Weights of a small transformer language model.
Size: 10 layers, vocabulary 2048.
Architecture: RMSNorm before each block, rotary positions, untied embeddings.
Each number is 500 + 40 x the weight over its row's rms, rounded and kept within 0 to 999. Layers, rows and columns count from 0. Numbers have three digits each. The size before them is the row's rms in percent of the matrix's.

# layer 2 attention query, 64x64, rms 0.121, rows 0-63, columns 0-63
047:432481471479464503492533507453548497525472502598499547517492395516519467444505459503565405567566517427488444461519499482498490469464519463531417438508500554483530496486500494503516481522536451
057:444447484469483529499529513456543492525492535582532508520479407512534463419484448507556388554530470406499444460501512474497482476469507461533449451494513542449503530482524498459530480546517455
035:482437521441478536455547527431548461522551570535517527480456437521510447467479440515571452509471481442462469436456558512499464516501496441558478482510533548459510493455516474469544526549428475
041:478517537477521513447458488504537498544486466505548504480487580487473486502554496581525541520495517460530538486510519482467499479523447436458323523462454516517500489473490435460561501441505470
033:481521513525458497450502492511463443500408563488538496515470534527535452529449506560416477462484468448500491513513502530436539559439533534534432441546451488526507517477405477498468432474554482
038:544503495545487483568534511509499536532581551408504414561527504538419525501515476430585563527471484578515538527506492479506498445525522543461569521460473501526518474509525552465493518489456496
032:460467450475545495471481462492488502449528465393463466452516514532438516568501488469429514534448558600418534449535449529483549542528453549507542514482490506465523529565473490496470519500485479
037:497482490507499528477487483476493496512428477581489545507476513464518428432506422557516437506548465391519430510465529468505512478458512444553446489572486587548478484491456529546527473519520521
051:550492472445484529517509514470536513527496554574509489537508468506506443460512429498572508517526411390591466504469511473494456433460543453557489459446505507449476500494540537530485439515524521
037:470502559525465469526509524526484427507470447617558563511442520466555550496484549556459430508551524462501499532537488454494464525459513515445402505568499475544504540474503479511514520505551532
047:546553498510485467469503484492537569521515568445442421538572465557438433515484471445564525479492495498545504530501495529531507483489528485540590532412515542478490444515546523479502446452488448
049:477445509456547545454482502512478431452489464502494569503502511467538557503508569511474512491496507528416489429539472501483508524525475561438429497567473482441533559453406454477459553517479540
044:517463436500554507515476489555523482461534454490475562452539514467533533537497618506472535480462554570475556440460548509461532533546472561512506508515443500464537484507500455492419567509485559
051:496397501482507489502483494450406447531495499515465463464414494467575523477515490581498523503498471451442454472528528480466478484470488492431481424531514448575496485493441514506532460576516539
080:587510543478461444456514512480501449537502568481509497506468484586506463499490481430527471527488466411472477580505482503503531518431497479599534474496542488413489461521576495516506433477487515
127:552575491508483499484529518458514512543473531447470444563525512578455495485474433424516473453439484517531479545537478541537504480465538484497597522431581499499492460494524516548553495441451461
088:430502468549465472498471478520494548569501480521479404478485437479552565426540458489495523451552474541544394477507446478493440556489480451467509532501529453577557491503505494527516498487535507
114:601430495428485541484517469514476445502495578505574518479503484521515465452458474517570528489552526469485562530528555497473557474473574481506485411505537519455474480473486533446469432506487538
142:474504535515508459488523528523429430490495481531506599450524524415554525452479526514449497486509501441437411461537471539511508480500441475446547484515488472561530533547503446569495572537506522
136:487497496509542482516526509487542513503447579537493553456486543531503592513479479514487425499436550407419478517573493507499556462460417477482454529539599491495492486516506510517485465487491565
117:456520500482444530477488447583478520520480477495510563461500473463490459594506548497473477480533452443452537481446489452443432485450466411481448540531444522503527527585463472511502486443509461
108:436531465498533489478460484465513467499478406545461517557516426509569558509504457528455554451513479574488539484449456532485482470555451503408473432494534514469518537455497487522457567509468468
146:420509496545520451481496503507560453487482469472502501474568517480493459537511491576512520434512549496541448507427571501424586481529430491539523511565533549470519475446477463538474538470537440
154:473434501528536493426486483521511530537457570501558409467533512424474483494442455529484509526494450517485417519547521454526489522553532514589453458474456445472493486574428490467509518484502513
137:498469511507535507539541605438519533459534443525488490527473468510463571504527544528531454533423487581443452473475484446517504536457503577494439507566459490465527452470465508542497557508440505
136:470559533481486495625544479425476549534509521524511493485496503491521503526476436488536413485477441553513523574523555472426508401476475481519490461439505511474526509540522506517538485438551488
147:516538485455499519598526522542465520533502484529494484513485569470540515417509578456529492449453441459448509529479514462484515535501488419474546505478425489489486551533532493526544564608528521
136:583495482507486494473514444460451508474547499483538459483560460469571459479504457512499473552540537564477495573481483577505462480534456502550503405535536465438452497481584515528549534516455536
148:452471530492530565453504478555507514535541425492466461451525532531583585520510556525421507483509519485487530511486480500411486529455513501497505468510479492514465506530483503412494620519550446
139:568505526506508470451537506497515506496460623555438488532544479498478532492440540547556520460583470443436530465420485547523503491488496554473521539467475494572526489520499454478501506437492560
135:463533495507525451560498528472459468453529527493546567513520467506529524538537552583471536547533474504475496539508468492467515445522623498482484568486585529484580426510499443454463503498503466
129:525515525525521437494474492469536454488504475490495566548548489512526543568484601422481454532446455498497481524569544526579526508548499534461421507400477520507488520493462526435520462513537474
071:552537511522525478488498487550450490484524474398479476463497589514475515573512546494436589460452557613473542530524509515515501528547492535492563556480486468560491479497490510509482541464473547
031:526544509532507468470481451503483502485550521434519446475456564529450527543553535507473529435432530611466538514514489502510506562564475521465522545467528514603449443525498490511535545486443518
047:516546514518507483456456486510474485477520508414466451451494562511477480580524545485442565448414512605481524509523471509484542544521450586450541550464493474549515471537453467535515510475477519
029:507511463572500425578596511553468524521520582508540520541468477498450563495492502508530542480555528490489535567475518464539461425481535499520537500536528475501516455473557577580493466500534509
034:456459515495495482518525487433535487491535562566557515501486468506489515434503482558583459517570465466514537494479552469493429474476487413427457541501501535521508496427531473480528581560523555
026:552544492498503514458496485558464471509474546444548402494550545480478533548479547503505545497490507462485538540542509522573476580515517582462508501509538402499506550593462463457505454511470491
035:598535533571520489534531511516435481522497565469510469510534528512461538537485421485562527514509458446581512561482502460550512455578567541478543486511450474541509486513508556482470428506491468
041:565521516538518472582528522480473551518523575504483447541468483512449476468480464438552513511460439559597541558476484451477500455477514499512583504458482551545537466475520578517507494459484551
034:509486562464473470442498487477533510497520514475408527523495478598493507461490578387534497486491549559413496524550455569484510506465445481487510444465555489450474480483541475459520544483482516
034:495431456414560529545470512519481504474502421543453586482485500484559523455498526526484541457472480585434499433465514495436507502521448497548522473559495505465511500505466511541475576534499568
031:551558603515460424501503498540516457501514494456491434543552553540506486543433505474500465477483569506471480508566517532540472490552511534415479496459542472516479523497565529498556458517475414
051:474484484490493526481508506505456496518458516538580497492461456440514413430512464557508473506545424353527443495472524469493535473443532425554457480520466509514482484516512503514499454542541532
057:560557510474468485462492474499534514512497553414436447568560509562433463582483464457538494460456503522524496507514492521547484454541558519518553553459526515449502447486528531533519450465432456
052:430553518507471486474519518451524563543491531546475516509519424507431451487507426562523452541572452420544479533468478514500496507453450445589472456476471524503526498571536491515511504500561470
061:488499475483534495484486466460553505444552474512433382527443447558494483597529441532567511529478463558539558502429497507476469504498500526499495521477500534520482500514463468467573452516499417
051:508414568482472527518480498520480502503493498513471583392530518443559499465481508483506542560521554476427494447551533437480491520534467499519455419530491528474505542494429515443465533549505549
127:522483498477570548515502512456529415480482442555539491496430511534523489499451477562513455435491479486465576518393590473452552495479542504539442488470505501513486526511464448486506545485467569
132:489520434512482497530475524522522469530461432502541528460510501445576548406447502467469529392508463534532458432534533443509541539492566457486472498507527528504519486487492486500420506457473583
127:513440471490520515574469480531502524481500486478508516458564509445501483497469541498532556474451545541501521403553561472528520460578564543418461506498530504558499511426421517476522531545458457
123:556517438512464543502467456582571521496540511442523518560530528430469497474546523487462453494565539456507512503477519506501502479510601498501548597469455579488473462524531480522512555511526555
131:521499554462466544460550542545486536478526505465437490438486479587472522492438458522477544468430504485488526480554482457525454425456528464493559511491492509566510499556475581535437497485429450
133:533493475485493549471547515443455475505560516398474490450524499468490493525568535464565495530541448536425489510495500492496531586455444500525549533528567512578526438525515491527534461529577507
127:455497476479536537530509520453446467413523527432504506490502531515448438499484412436462553529455448474462481466539427535510535545559525503543524475426462507479504481492529446528414454503538513
121:527437616475520462535524547466504518580495446511417529428526582499534536497544504559537517546560500530564472490461472535507544437485475483536507458488476506483512514519525480461506509518581524
141:518411528514520528483456540445503451527459444499451539498421570527492486545528487442426480530535494515552524405460460525535499548463533502504506505492470520490510491528490432541555498409484565
141:494495446482536523495518525523509507449471451513487459484503572467499626499533551510453507501525572522477503512494507536476536547494467481490417478470510527450484511468499540515413460601599541
142:440445484475517492520487489602451419506498475483514464502473530568505437517467534462429509508445507454475473472466465550490494474521440577470532539545561482525413498432501517479541536549535507
125:510520526545387447482508462492452518491503499444488579489448507515481460462517511474509550508478481511542545517476540491484537537537518468550492447528444495538517501403558544503399435456545457
125:498490493494435496496526553521457474545454481484483529612515509546454417452464507513531539464450389530442465528470494528436521546478531494505567462471538513468475492509480479451477503539561438
142:462522469526539490575483464457566558565513603532479472512455511541528465493510448452564497513513509531581553476499471498454555536575484514524515533474462438564521469493500506427496546514520540
123:476532508598499497514484487479456469469540518567524472496520501554520575446558533513425536500533523493529502515604481557420489546431546533485521481509482511509484443523545503446465591472504498
136:494514483530470512521541512561486560476492577536519512494471482518465538560495401549521548541515529456552502455490449521441489434502496438581541630495497490463537518513488520478475444534498493